Weights of a small GPT-style language model, trained from scratch on English Wikipedia.
Size: 15 layers, width 320, 21.2M parameters.
Training: a variant of SOAP for these matrices, 6919 steps.
Each number is 128 + 24 x the weight over its row's rms, rounded and kept within 0 to 255. Layers, rows and columns count from 0. Numbers have three digits each. The size before them is the row's rms in percent of the matrix's.

# up: layer 4 MLP up, 1280x320, rms 0.0552, rows 1099-1180, columns 0-79
# down: layer 4 MLP down (transposed), 1280x320, rms 0.0508, rows 1099-1179, columns 0-79
up1099 098:146138150109167110116140125125095117140143097143143147159121141111114130145176145108120162162152139130117152146143148163115127136155095129099107154132115157191135119181115102142141079155170144112152150127144147099140145135154152118096144114
down1099 099:131126156127075131099126101131115122137131154159119119078116084149120051123111130113128119134139105083102137158117134121130116121115147118079155146135138102096134158159129119107132137130162129151105096123144144116143134143120144147150143138
up1100 095:115130123116144141107140139104098125114095162065146143109128121148140135128138125136116173080146148107152150117153117103140099133160137142133141131173093112149144145151105126130158170132093153144117166139150139086176161148160158156111158096
down1100 097:134166158133126139135161147126121154121089117140157138136133139152163137066132068117120115121097116118120141118137067142165132116126154140110092142122142118124171118114175098134132113137122106185121153155096167152087121128085144139106126111
up1101 095:171134135128118117167109114125116133145141149130131114125117124152105158094131141134124124115140114164128118146132090151177113181107156147202117123171123125178144143153158158101117173095103113084108150105144117045100148107172130148113104111
down1101 095:118146125129147133152143096110170104137120157135130160111108099190141119106149134142133080161090093153051111114130161153122113123134128111122167118116140154139157107110101151148169160150136100163160129120122158147139130092166133161134113145
up1102 104:146127137096152123082081165151150154124113132150086116123135134120127106109096125163155071081170147112119127148128120129107108122138104119105129117138126121126130090136127133146159143126111094118125115110152118135138160158093173128173101139
down1102 100:136141119121116115089119129134143124152120142152107125120114045130122121084116123138142107117105110119141152170087111106172112088140119094147122120135125122138126111110131152136125141110165143129131118129153093134135091132118113142139101087
up1103 109:126130146110110132107128151149118095164136152101119090152143093139088127157136171126071159083099085139104159119123100107120131105152140128155134149126107078156137124112125104119134120101138147108127103157128122100102162110122144125110129150
down1103 104:146125153152159199150143160130130131156125156114150107090095117189153118108128122116140124127153153047125123150168144120114144170130110095109122115136118130071110179143085127158138134133135100116137148106137128099142082146147119137123129149
up1104 115:141099125112143142172108140131104127146130148116123190125137157083139084090156102153139117124142112157135150119171094078153149124088093167080169132119133138128119156139101152115092121118141109110132109108145141144125136134088156137106122142
down1104 108:144126123152117069116154109089144089145108191134122110187152124081107110117086146106122152112153120165117087133133122119130103114171123118138137146144149116150145124113082134127148118148113159143128135131139116137150122101136137149138132156
up1105 093:107117134096118152179150179121175077137148131126104143149130137157128114132143165140107107102135139127125134149130102099132065130098147111153114200130116097125117119124090133133129148135154137116187130153128125145146131183145115114116140126
down1105 100:148139098108136144096094109143127155135137134145101114118133144123142106139140133137113177093117094126141134156104134129120090155107127132140152152090109095142104083126103130155091138147115126113143103141106134134130149125149157133126134105
up1106 096:175093133115110203138141091148126112120159123127124152102124137133147140076125134119164110183139149128125156170075121126114121108134128137087141086150125123107123153187110128094103093107132086130141127151136138130163112155147115149129135133
down1106 095:165089139137160140117116145088106132125174109125130108136133124093159127141117135100070174125154155141154109117101112077153123178172147129108106133119139128062138165139151142095145135132130147053112140150138146147136182134116158108119156104
up1107 104:141146166148151141120131116138165112093094149184097165124116116094118077089122141149136101146135151163108131118114119152138091140124152125132087140149150148095137096105084177097093126138121082139146122169137168104103161110131096154162078124
down1107 103:136088139115132139151135130128114151128117136137145146103113162128144132143101132134141099107120135143183112093151130139165114105101138137145138134150164130145134124157169109148104099068101099119143145125114122100106094107151081140124129067
up1108 095:105126129085122102149131109164106135132092147137170109130090120144168128096145106134150176092121143134134118129103145114146143109105118122174102117120144103163072092128128161097149122130130130126155061114078127179089103164126149115146138093
down1108 099:114098127142089108169166117164148098156148152112126093158104150117143142160144125094127074134102206114125106120110117120124132129122134128134100105150166078122115088115133124129152072115167144154131147121128115087109124135114111135146102119
up1109 135:145123115105105129144141182134134111087144159100135149132142148165137147090125152086169124124098143119104131114143139147136142155138132127109110107124148162140146120115122120131111122141142134134143141070130160098119124154128147125136119095
down1109 115:136131115119098107140106118104152119183116087125119138176130172136103123101114136169117101066130105105104101132108148156181139158112109129133091127127133161114149140113085079139165132102136160100163133159132153147163127139116138133146152131
up1110 099:105131122124127124123084127146159134098106126157122160116094107136076175101146122148127146109189121094171168082123110150136140147145120068148159125132104159132131108105081118105140147185102155144095148123130142098130080107139142132121141132
down1110 101:144123148153112163228117132138155162104113098121138089185147133121154127148138108107132075169113135062109176136120138108107094108131138150094126097136121079106116066123139145108104099131155072163100167127090127140136125136129118118129094164
up1111 097:135129144132107128177135170083149134118163146125130128103152131175158127144150082165137158154108124120112149194125109125102122148134138121119142144109148102177153164090102131153122149107148104143170148134139134108108147126162123115169152099
down1111 103:117126161128109152138134098175164134054123119140155089133115116109123125159120133166166169144139129111107135065127145149127137133174140108141161096081134123116157121114132144103132151152129147104103137143134126116154130127145117158119116094
up1112 098:153144124155139111132158125127109089110154117099107143162100111104134111141131136099163116139096154155120162122125132132128140103187102130100123083165103131117124087152068155096107155127129180096067118151139090141096121143127129117120152101
down1112 096:129180121099136132148113141117140110123137138158092109134129131107130150124083100134109165130155102135109119109163115133184093126129167099130136131101128095177162129121150125118146118133152086152153143135138138145087148124117110129134122149
up1113 083:154134142114075113134126115113128122110143122119097159141118125118147131162142102125111097135138066134147096181131143098131101149147121093112175074160144148171093079132109089089146137180137154135126105105130137115127093165104153168121181143
down1113 087:108121095129153152110106142097130130162118130151128144107102126137141124100110121130159125086173137153145172113109127152155123176144150146107110184134135142116127115150185124162165154081159105125123155087108106154147127154119100160111141092
up1114 095:088163119075132133145108104136102098146133138140113122119094157126116162153153107114131076096146054149125116178107145135072103133129174129138171129124139141140124149114086086183137185134147124139110124140156147113159118142140170145100118159
down1114 093:150123114132122119122162086127125105083120106113118130150104149166135166156152086104141122152102177107151095181159171150120097116100113119149138103129095110122095165129124137148121068104098136115100138125114113165120111135170124143132097128
up1115 104:109119128062153106111189123115108115117110166146102155092119152164143136122146181126115170150127116133179128113083113154136150153130134132115131145173130142166127126145102206090093096141118134142138143137109132136142105156109119132140110109
down1115 102:163139112074137138113138102146125120091165072115129121121137098076124078125131107160106127116076136125159123107117170153164128171136162135119113101102138133105138144139111122171146084117123149149118157118107105110140152154131145100116147132
up1116 097:112163144134162122121147173142118144125136094170120122158107128137150138130102078120139088086136093124128143089149146136138123124134120107188137091143139140083138178094158139119164095133104127112135150133122150140117098152095128148166151142
down1116 095:153122089117128133142162119144107149124125134122104129114135111183159157129159167096129123105112091139123154129148129121125133101159121137139103150101128130117159098103162120196092167120147136127178144091115119129161132089139097125123154116
up1117 102:105086137130068151116155103130156145099164136133137105115149132130137146172155144123152078116181139135120174194105096118171163123115127090134109132094147139105164135124112108121080127122123141115137129095138109079136125132122118124130090112
down1117 096:099118148130146121142121143129117121100092145108135146129162125138136129112130136155137117106150127160089128123153129141111116148135129089125146124139107108114125104144089138143150138173089190126061147096157130141076165116105142123117120120
up1118 086:134096154125128155143115138132134138161147121119111151145114135160140119109131097155119161129170129126155146169090148118123084161111138132118146112108125131181132163160141136125101160167157111085138104114123121147124147075127150134154123161
down1118 097:139126129109089140158128134201133112133161131104136098104123095077071085106138095132103131123089111176146083149089135113109117107068131125161132088196115130158123169159104136107141168101135102125135166089119128132137196152116189139127088109
up1119 086:146143131120141174144153137129123114150132138085142162152141118087085129132093118130135127112151117138112122092091121141122121140098147083127143142146108178130104157113091090165121153142152142125126117128116114190163176114153147151129123106
down1119 093:137113157100144124133093090116136143155172162129127131118148129145149160126052108193143150137149141157166159124139147116131142188115149124149099119095163143122136150117148151137132121103109108126135145180110111147107187105141164181104136140
up1120 127:136123096125137162131136127094078138177136097139124138152111107140160158114127137122096155139146131142163113041138141146117072140147131109152140131127129147087106082155150126082181141115107121143151102170122131197134154135102156153143156153
down1120 114:100122081094130088113131152147149167064161146127143119075128117125175135158146101085172193078132124133145158111141115118110141114147133158131140145105114155129119087131155143119152145096135117161135133149087129104123102120109109119102149141
up1121 086:127110156141175150148128114090168132084128064138150198146150121104142153133090182169153115176110095147115081176068106104125130159137119111147109164138147116146134141122109145099119081143095117126110140114112135124108127116133140134096125107
down1121 096:159134113125131132110121152123169083116133154114152132144139115147113104104140120140110130111141072114131147107163123173154086093145131108095144095126161147076128095116130143108099107092110144110112106149104108135095104109095118114105132093
up1122 102:168105137093126092117094088119135098121115137140116085153147153141131112149096150124099105154182133154104127114121087106075139098144114118126180123119139115149163107082132126155163149128114134131144151153117137139154110110117125143140167158
down1122 102:103142119143149137174161163112129178134098106121124157100121113118119142119175107109102160131113112161179127169091166124144140131144133139137127090135144131115161131164152132132112146148116096116119109115146109097132133123184152108152093116
up1123 107:142098139106109153117113122166120122103152135121128146169147135170067089101120101077074153115160173124168104113077133152134124141142122102137111119149065085133134121154100133171121148136109072120143129145150148126137105147161107134150142139
down1123 100:107145114120094126150112141128142147135125130112114135118156123122060172154149112118165109142156134115123087096099118131141128118111083120128162139129140141159155143167122170118130135129113135152085153124142127103122138133132129141133135134
up1124 097:117110126090104132153150148135138093136094131150110148156139096125111072099164114125049152162098087126128153129119075130099104113138135151114143126176145120133139103121162097153102121136133157112158139104133090154149113150128130128125119141
down1124 107:115168118085143127065129139100124113102146122130139130185140110155125161180145109123121105075120136123126101131127115124160113143148127135135084080139137117102154117151068090095127135128133122136128120148083168158128140160118146157124110130
up1125 111:104142119146165146117143132128102092141159151168120147175167142140127133129134097127116114110099097153177115120131128156091144158093126099117134163126082121113099142141098105100155121110097126148100115165170183104102126100110088122118146095
down1125 108:146154115153129130131136139156118137140160186110122099148165112121128129086137142136117085139130127134073136171103064128124145154092091110132099131125125121120118129179117139149087127125141136104139090172162136138134124120119135132112094129
up1126 135:108122158112128101131124122086112104138113146141147158111147096118109109134141154090145168111084175136145115112068087114205123147108142084106115131149079154142122123116102134117128178123106112118143135126089136179123139039150137145142107129
down1126 127:120108129155150109136134131145113116143098142107114129109123081109168122142166144108126136065112133118130110122108078118192115139102135119123129116143109175095116134138113116099121159112136148137145140095113137137067144076125177147153148116
up1127 094:151125137162073086135108159119076108154146116096120106120120143121178151117144141152174116175119183136121136127119110105117138135122099116161142110094067136084143139114111110171154117140101109109124100156100122079109137130109121151139131111
down1127 097:136158146124096117072118153123118080146134084108137141131086140162120130120101119120122194114048111138121131111154171106151116126152113130100126123166144111114090124113131153140095146110145130068123137116106129136131127120128170180158118097
up1128 101:106146142130168133096100152129151145111148124124103168134102139127119128131119113105099138120129135120128153125111181120112178157133124104124137133117123156144113131138114171118118118121092157145147121099150135118126157126132112110138144120
down1128 102:129143124134165182120123138135135123070096124108129124130119138117110144139145109123156151086115116138140125106061135092100102089117148137101115162092138117100158138083131120174126136163124125131133150124109131151138112119144120136142151164
up1129 101:099112123144148102181120043146104136108128129110148131153106114167145122157131141132126120125122172124151061158161153154127104097062133133094153152144125137128125169128102111152100130125142127101144129091125111147115145151156149116155123108
down1129 104:123101120157136118182156087100104093108113126091131137118122093170159153124111135168131149120120088097162141117144136178136183088121142099144141152127100151146105092118149115129150134144124121171117154142149152107112163138139129119099102100
up1130 096:123133115168124158155121175172170143137129142133125129143144163158070123113141167134128145127154152109102109120125113120155162123110151094152148124135107174153171142151127122090174107133145111126110124177092144153132164113130125145132118134
down1130 099:154143109128149096108142086143103154084082112127134153130136081140175127139133080147168095113143146167134125179161145126136101142132129115115108129144119088111169138119169129079147150091135106111153141145155113078135138171158114099124161152
up1131 098:159127140108143130101141140103148144184086150137134131130162137136103109139125129100138144152119081114113125095118106162111073133114100104132136119123118155136109059107092151092144161124091102087122123167096145081082125124141109134102118138
down1131 099:189139124136164106137132147120120123083151129164170102101120130137105157126118146117127163151143131178151123145132104126110096092135126132124106124135138145143151144147091137181157092117125122139085161131126133155136129143117139109127120104
up1132 096:140118129083144145115102106136048154107112134054146122112130123122189146131117120158120128155120147071136144133124146128108129127135151125152187138129124121137107085133128111154153159191155128094112140086098167143098121158144119114161169091
down1132 101:124141092148135143133107164093110134134125122119137112121162132141121111110144140123129120089131122117118169130145185082119136117139138123120095145159169129109086109128142143097104127094144116131139188061079138142156167155133151094131143104
up1133 096:090119155108172129168100108117116138112146078122087125120146125148115166148139117145155110116135145115113148122155146122123144120092130070150108097145148149132149132095142116123104077108129090107138148160110115124111134127124118097126108144
down1133 100:142139108127127097150093114159097169146098113145103145079128105118119120153142116102104142136151131147134136101126136141071143111112158173169150084150151123148141098173132152134155093163137131079136115169122119135144133099126157138133105129
up1134 091:113107101137131123064140114171125141179111174134136120128115146098126134115098147107114111146160132182161128090134121167121148087109130137125110109128121142118127110148143092156168066136142160085130093149124097144134123112110174141111129125
down1134 095:110118168100194107128151136156116119107144139144133106095159107088106128148090130117097136078098116159111093135138135122094112169120115119131099139130144108154076154138141136117141150117124132126115140098140163084124158130138141156147086084
up1135 092:136155148153129144135093140136135125076123093125074131096109112134106132124120149128129127148118102164066118115114100117106113149115133103162155141142140150105132178126101095146126108165108136158127135077144131166152148115158096109111117146
down1135 098:102134121123115129108151109180161101164158130139119110108119115127147120157140136141140154128155088149169116148080145155135089145098130167122123153138117134116118120146103136140130091166106110050140112157136094147161135123091115149119131107
up1136 103:151134127143173149167116142142187122057099124156139094160134119119132157149118147140115104107088115157141125138123116114156093130113140129099157131153127134132138111110105132132089146066173115123121159155135151190176109127129121156114129127
down1136 104:114157112148154088169087075103130105155120117129132120119152122122106116148118110137128128072127124154163094118126155108143108167066108129110130103168144137128141117163130149111154164151087159128111099141149145139119088137113150081105112121
up1137 090:108146123142073136177127142113140143166163103145138129142135112158108142123126095115184124135101109100121106135132140083101142123104120134110122121143108152160136141133110158133110111121137131174132097096126147124140142116165135088141156117
down1137 093:168112090118128101152164108082116128118147136121099142116141121091122097092160144111081087095091170131112123140126101099115107096109134166107139111125136103105137163107143103157131137104120110114173168134098085151130088099150103141136116104
up1138 090:133098126142118085151085140076133144108125146166152173099144161098105092085122140131136178139058145100134135126132117129148121150129160124154117098124086145163143117097137086131122134131132147119133149182106151124127156068138152155103110138
down1138 098:120120100112123103079151115090199131160130139106094134104111097149122171121121122169112108122115110137111134109104149142162145104159125092122181098178130161116104117159139148137153187113149140102142159117133111136134128129183132129133155113
up1139 098:129151101143105161109150062101140103120126163149152144124109120139114147115145141167166173143143101128148199126124110112159149159145122128156148114169106125172155108158093093117173149100091139124139156119111143142163110157106145127102113108
down1139 097:145122162142128134120139151154151113132133114131153045111136167161117127102121131071099123114128156114112127122117142115090108121088140134120099156122143133081085111135168120124118124147116074125151112137154161128121138153161130092110131107
up1140 090:162165159134130160139098153149139133128152086115096134116128163078114102113122122117108156156113080147163148130102132134186154126140156108113119115122087178116155153126153100109135116131160134105150106137107112125099109121149130162162109201
down1140 100:103135144098099167100140162111155136181137112153145160133114039120145113126128140138160123123112126131092086141151129133136112142119124140145150142135166114131113118132127137132129160078144142154099131117083114148143143117100148159100120084
up1141 094:149101115142172073108117148142081154132125115087128098070127114133128084111118137141105128137174148114142109137125137117148100130136136128122139136155129132113114121099105139135119131137108155122149083079143103181111146118149196150131133139
down1141 098:139157105105127135140141129160129129117159153138122192125148104110108208136135098118108141100103126124139090164159145114130135119140113154096130113081104121155120169137130140100113105114148147150098148122124143087166127133168072156121118106
up1142 102:152155099097147145125148142135127160102159132157129081136141144110112160168128127092120126092171096118142130129171095156148111104115111152152151092133108153156126126137135137121136089150105117156110113147113115122144119186117154116127152114
down1142 102:086099128155159094129142154110131117060110096152145146142120102129136100151138126156124163131117052137085105148122156133167092153129128073069141081107148132107147136124105112157136130162147122193143133121156121105155108125109140165129122137
up1143 104:154154132133146109162096136186120145177118171141170124149134108078143125160092133127082092169108102118115111119142134100069154108093136149195112141125063152148090120129093135137105115156133135114130129127099100128121115088127145146136108115
down1143 100:140152132105169097108129156173147111089105136134139121120122125143127131158091125095164143147112150123106123104108154131105168122114135116120129071125128134132113098125136172105103114142151103096120107153128164120130129119142091140140108107
up1144 095:109109088118120116118111084136149130150105154115137154142162133139073137128141192076140101107110102107157145106106094160133111140122148100101131168112123140104173139109117111138110134137122134121110110126107098124080109170109175085160145098
down1144 100:132110135115103112113069140111105112127076100069125105137147122157134121107122123118132166114147098108143114114132075131126105119152129107198090133129145089144159105091119106121133155106135140154131140111086118137162163142108107144119114146
up1145 086:143136126138117103155136106147144136156158120145136115109119133101119106115159140135142115122163081152119139101147130175075124105149132109055123160098146116112143093120157159107125103132130151174126130121147108100130117080138144109144106126
down1145 090:112155132124100092111120134111094128088123132122126120152124140156133154095093136136116118145103163141153135109137112130126093100140106144163159115177123123155110097157169125147117095098091090170166103093136159107147100104166153136104107152
up1146 103:129127144080168111135143102154153122108118119094128147187134096172170129141115144130106112128141113128095064144166098121134129120124129182106104109116130095103118144099063148113141119167128113107167173162104125177147099162125121143104110133
down1146 099:128124163106107132090123126112134122126125125124139172130121099092121134115155180163127146145158184133139100090140072121115127125116132116105165108103143126135127079124133115147161122129087150139161144094118103171072125126065178085125119193
up1147 104:179148100114113116178157064107148114115127145137083126132113124079150175108108124122174164155145151169142133107111154106066183117073126147111131115067145147155142151133072086129186118128094154149122119055156134133128160139108114151115103136
down1147 098:123161134149108099112152124119128126122085134130146125131119121121148130134106093128129133099141143155139128136137117099151129153135139162116105061086132160098117122136184095118119134099133116165106112146130105144119138093146163152136155107
up1148 101:090109156103156110107175125097143116124114136141123141098068149101147102130152120146156164108126128139124104107092092108098131109132116168132138097104139124133130108154094145142132151149148104183086112089159102118166135111105126137128154166
down1148 108:116126126105126094151141136153113112161136134108160142129099125102130140140067153151104118115159127127152118132084123122087133094139111118123122121167122106098124113113105154087167154131099090190151170098165156146120090124128123107110138148
up1149 097:141134137085124126117125176075136150157103115151123087143139133133153112142145096112136095157143155144157090171132063139095162106182128140094130075164121110160147079152120119137137119087132096089087085145138095116135133103106097156101111172
down1149 103:096104136114140135080072112088110123122101146138145122154184120099125127083125144114130151093100152099143147153115129091101138138124148122072117151147135124164154151154069128163114148138120123161140118203093122128164093124108122114141149098
up1150 112:126124152098164197155137148194128128113151133153135173119109140127143151110122131125113080132114146133131172124098133157102181116130142132127160141138139112073132118182114135131111111124138132160137144138109075167133083102151122080134116121
down1150 105:090144134126154121168145139111122135102144134104121104159155115097110134133163133083136114162158082135103159110130155156135117129124153154163114138141140118142099109126128129165122144108131146136151114110142074120105147104133153107128143096
up1151 103:089111137134146115116127127176116129129113189116117127159110142146157139128145106174128117140127161094169192148149159137151141138137123112154151086127130168101140138138107186126148112100143125112161138139144118121156135154123121119143139082
down1151 097:117111169159120143154150158137083142137102116114104116144103111170130127127115113109134180120102132111080138138163140121118116139152154163110115144144119107177131102114091094112118123129124139166152153125133138127130105122126132114104110140
up1152 099:118121129139119115179129155119118112106126167121122143077122093118136132118114134118142101106139132105194111103106160097129090186105105103136142088139086138149102119169122120133154114112058108152138140143139160123115160126161128108146109111
down1152 095:116126140143102108122118129095125111117138141142128139132098151101107121125108120156156128108130152116109103122124108124099118088133126168107134149080111149152142097098195152079138158078135122171124141124131095147138051155082114091070127146
up1153 102:170156148105122129132128124052138133163147114125152103152091163120147121090133143130139131118112139094169149132147094173150145130148103099143170138146125125114166118167148095106116097144119139077081161118069102110166152097148144119158137140
down1153 101:112114150165125101077068080113120097110125135068143130073104138142137151110105114109156144112134138085116120096083122138097120163131141125116127142098109104144102140093129115108118126187130132126134096138183146095164089095092100136154103124
up1154 096:128178120146136132103078129120118118167100127128103116125126107115088114102111115129107121142108195093155133118127138092141120104147105173146146131114158141109092120097107135137121130110131164154121142153150157148130179144146145138107140129
down1154 099:201137137121098138178099103120121112159124159137129147117100139157120111137082134109146125155193156117124166122118124132139141081154080122177096121104129142154140173117155108134108116165028145119117133117095134133170118125127100139145118142
up1155 119:148115127113132153121150122122183142133107157127114124125142109166072124111146124138123108134135184122137166134120142114075129159130106143117103088148121122147137131134146147114105139154128139120136121136088122129089114105171141138103115151
down1155 114:148102145143108103103210139171154132159124157146126106127164128121129137122163150153130102127088142136138163081112126161123114126084096085153149113102151160078113133111151136122120136114100148089103117128121130155130132110097110105123142127
up1156 092:102151111103126100126117118107128110135092160132135111122132138140132149127133120139111141169122129133100098214147104111131132130137137149147127130118160122111097148144129161126132149167131137137148121158114103162137154135139173147128105115
down1156 097:181112129138153156090184117139096131149120135135142102026081141096062120070105125128132146142104108115063175103129148128143136124128134113149143135125131098079151162116154143122126142148122115082100141200145113098149164115152133111124149104
up1157 102:096165134109181130126112133095121150110116133101116129141149142100104103132129123147136110125098141145129126128177103167129099192136153083115105158149116132121110136150094140099152139096156167124083091156165127173132135128147060118118106097
down1157 096:119127128144110136142147120115130107155089146136108113110121152121124143162114158102152125136167173159070130098172134137115151121128093167125150100095147100042153100140192162102129112157085141125131085119093149109139086151138117122142154152
up1158 094:094148131174145160150112161104161148138108187179112147157087096120147085134100094139149139122140140098076155126114094107158106165111117147097129164088135169146099095143141103072120105134143109090136170130125127124108138108114133167123146106
down1158 101:107094145135078113117129125139159133129166065098131135101122115123130112106139093171129165131125097125127112096143154111124102135143116096136128117103092142143139101079128090112114129145139164119149063096156113107145123147088119075137126126
up1159 097:140102107125161162106126104110137091101151154131182144121094147098138105129126118095127124133085083127159072146127130130132129144106150128114139087093095134111114101135180103111118141166079110153157076145152119153137114104119148122116112142
down1159 101:137116137127117113125173140130146141120140115118133109144141101171102118166163116152128084131122113140129103134141136141126134113154094098147135147132154148096100134096154144138130172133116141125124118120137134090125120114095110113114142064
up1160 095:130103127151106140164169079095153139119118180132141136137121149114082130147118131085146106165109109123124148156095155149141147127139050110110134115141139128126106133123134114155148122137111140155107098095138091098130082146078171130102154135
down1160 096:152152093116123128158137092152113144166122181139160114138188127099128087137126126099142097135132107140152112176110135127069148090095128096100153170157162142179091104111103145122149110128158146143144120140098083080122095086131149154109115111
up1161 093:165142153131121141152142122167158124123159130143116097119139134090139121125155144127160095142086119112163149111152073156142174142119122112131167116121141136137153109136086106125138151111110091149142094083136100102122133109168191106119163095
down1161 100:088114113165107163093085147152136097139162123136110115092133144119072109110121158118062104142107109124110119110164135129103103129127106147104140147110123140109145167078140092127132128120103105122131125077152116145094176114111077124126095118
up1162 091:118107141127131111130061142154111111070122119128130149113123127132112134135133166146147146136121145123127124104092128144155115131100119117146118166116119115151091128086126124112175170153120156141158127072114097173107161085097154123126139152
down1162 096:110135120118120151112170128109127150188126140126139121149113119107167163138141117137121133131105127133121098127121101123185118148141098158110154073098130128133106106150108108155065125085121119143091156172106119094146153142140129123143093138
up1163 102:120125152099142077121161080118125131060147150152149127134111108087150154165126123119112115146109134149147127132176143110165110163162154151111156086147117132127172126158196178113157099135107127110105103177126117100143115112106122147132130105
down1163 100:150111128086160135114111110116116112135157120153128113175104124103133140122113145136126120130171121141116120152140161117175094112137129134128127119150147139117086169129136145153122131124137139148142109171097173135132131136089134106179139158
up1164 089:110110115139117156132110091156148138060144150169150104184133125111087128094117107141111161142123139128150137112070127087139101136134093120144166186124138144148141144104176132150117115110136108110120136184137141102148098141133127083106094182
down1164 095:113092139137134114124176131075153088190104108136090163125122156132074162139144115113123084123128127121085144139132125126131171169108121118119137094162175154133114113172111158084157112148120124138138113130079128154129068146117143117128129126
up1165 094:136124076124133113125125137086131144130097116106092108145133119145134144156142120177089130158129193133150133189136137134078091111131144152134107065128184088113110155167126155171119119137108126126109170141113087138121179133129105141116162152
down1165 099:145127089106117139132145116113136090131078070150120105134137127131093146114130163129113142102135110132134122145139125174122124141079125147089150089096113152119141117184099100141122142152117121101096173136073122124156159091088112154109139159
up1166 100:120149106190110112098086110121142152106128114157078125152114129151146103082164141131095112105128124157169163153161103151159137140125143097088143122127130142150123131112161115103169126098165141123102138111132122119111134138156108080164138122
down1166 103:126129147115104156146130096110111127149117147137108083149136150126089146121171115180142120139147191116095126091118175148146146094132143107136132157125150163116165110149136177127132131135159120133131143100107116072088089128129123110155122142
up1167 091:127123109159082121111130088156130164116134142129131104092105135133178103128134146106139143099165145136121130187160104139095110132139119128090124108117129166096120074162126111103163138131146089134151094120159157190129078127124136146118089117
down1167 095:144093153159123118147117173111105102123141148132134112114129156104135123127097102134129144123087098136161099076133120154082112127149142121153108091123097140124142133201112103137130127120153122073130137110118102118150126138148154138114145126
up1168 108:136093154141131146081112151144172104110130097172117103111134131115146149147115164110150123136152133131152128159099092130136131155118155119124136112134102141104132135077140105130112120135115125133079162203098138152122105138150147083138126093
down1168 099:105152130117072096132099150137131148135143117165099125090152167114123135132132134172155130111168119152089163141156106096177126121114148120139163175087090131105138133118159160165157103086088125087128130107125135128141084113128134174107143132
up1169 099:132099125168130133087134096131122094083116139126121172156145135172105137164109115112105139128088146105116124097150058112122130085134110156086114116100097159149164147122137140153122147143128109127151103162116140161149119130101160134079122159
down1169 097:074107101134128117121124112128128155124127139110139154130153129120122114094120126139181160095169141106169128103161113115087138108137138110134133137108117121184119087090071146115142100163138116128107161099094131153115136088125119128111128109
up1170 094:156140133122093110097133170149138095133150120126152157140137135151138119123097133117104159151141118093145134167107117102119097114121106114131131117125129124134108169163073143114116106095155121145081100147150133077109114117146140170098119162
down1170 093:176096102118162137160136107124086112146160113156122130119135145111128100088101137135166104166149101110081122141111162169132136105095130127166125093136082118125163138086099117121139066135129126135095090095104122138127131160138113109118113117
up1171 106:122135137167142124134172117122151187135127158213130171146137104167104115150094138121142174115099129115127167124100126138140127126144114106074114174107155149164091147142091084112127124113107139157096103105163094162106119137161131148116130094
down1171 104:136155109099130107120171132082155136116147101136113128096082104140134075104161091142162138146100118121100136137130132136139089116105162096118123116130119148099122134064133145110095139176149154118124135144150134153125102083129113153155100135
up1172 089:143100129164140107144091094125127139178126151107121142130138101123155111075131117101121100124153115118171118105099156080107126095089067140162149124123147126141134163147120141128145092137108127140134147137148094091129148133121156133161142182
down1172 092:129143105082124143114144153127132126133122122119167080098143127144155152121092117124151151092091092158133156140171164147166115158145111109112157121109149143113163106129108117129104128143146131134107122124101098139145111138114076156128092106
up1173 102:119127134086138074139133132119102142134135136140112138110158151155110141120126135141081164164124098116127159135167166119121110135161159130166155111122181094132128139151108148138145163137129123111149134149145142108112164131158091160145113128
down1173 095:168126129110152112075108137104089134179107132149173153143138144187139154144120151104125116138130123093136115118101117145135123107089107124105151115105186108111099167134121123128158114116150094118151121122139133114086113114132139123118139096
up1174 103:147146112110173144115172142090111127114111136125158187152131121151117166127117129122153110153121196138117137135150108161119146107107145137149106086140155123124147117132112157137118136113116156132126162094137112180124118163132144115114130178
down1174 104:178131097165107076145077118143103140132129108100121142195139123099136099120146158120147093132153136093150113148156108124126104146156175147099127162139105086139135138112162059135112134172108095163095140135116130076144139134128138142112108165
up1175 102:128135088156143137135104118163152164113123118121135113145138117114106147154157129127137104102108137164118122126166136088171106131126101131125095117150099104106125130138163142132142112145088126171140165147114107087134124156069148155070109131
down1175 093:135130144160102116107107128140116166153122155122118143132155106155138066154132140104134145153128180126089126063133111123130136125173167105133131148129118116122112103088094094118067143120144140115111168167100138088148104117137105137099118150
up1176 105:125151106155118126123074129149154172105114133129132106205139135146106133153103173097106141161125117114142156132121117146130152092141106150162145162120131125157080094115122118161136119152140117140131151095143121144115092134102137098143120173
down1176 103:108166124098105121115116126066086134148114131148142115138138128153135138110120115104138185082143140125127143112156093130124101143112113127166158110107118145137107108078118139112192096145135133143105182131159149132093146142156121163129131146
up1177 102:131133134137140093118133141096148114151125117099107079098113085122135104151110150156150103119119125163134112144118129110073118145095097101109105148133116126169127126121135094118140099117131145121170192098120129123146126096126134162089126123
down1177 101:117144127173084140126099145155125119146129143135136152118068133160093107130165114127135093107160114111126106118127098135114129163128111148126150157120101106102141083101149133171149121071096128177129128114097088108165139158133119101161147119
up1178 099:120099107132135140143143159138108129156119102113124161169134131097091123158118126123139122120087107165164138157123112150090124099111156081124088108118105162139134087125157111171120103126128132135135103142111120103093135181150122120159124105
down1178 099:101117119133106137112122084143143173106074115142169133130122142098136134122097097147131128107124098135110086131136082114108146147115137158137108122115122134143158160115144155124107138119078151104137142084157158086111112154086116123142109153
up1179 095:145156146121075120136163123123159123163126114147119120178111138123135121129121108155144122088132106104085118096167142143120154124176103111128099138118084136147128126153117153159139128155075105108113152135134112129125135141127128125154106142
down1179 096:076126127147129136117144136144123123057171117121121124139150150063126105155124119127103158125144125185116129138113125105087167154122127151120116116147110150131135100118155179111143106135126111115156127116121121098132071134124135118096122104
up1180 084:140119132110111092134136139136121118122102122175142135130110121152135158100105138192139128137132152120138063133105125092126087162084090120119108080120154113136157141128117097103110137126103083116137103169129132184158181135145137148105118115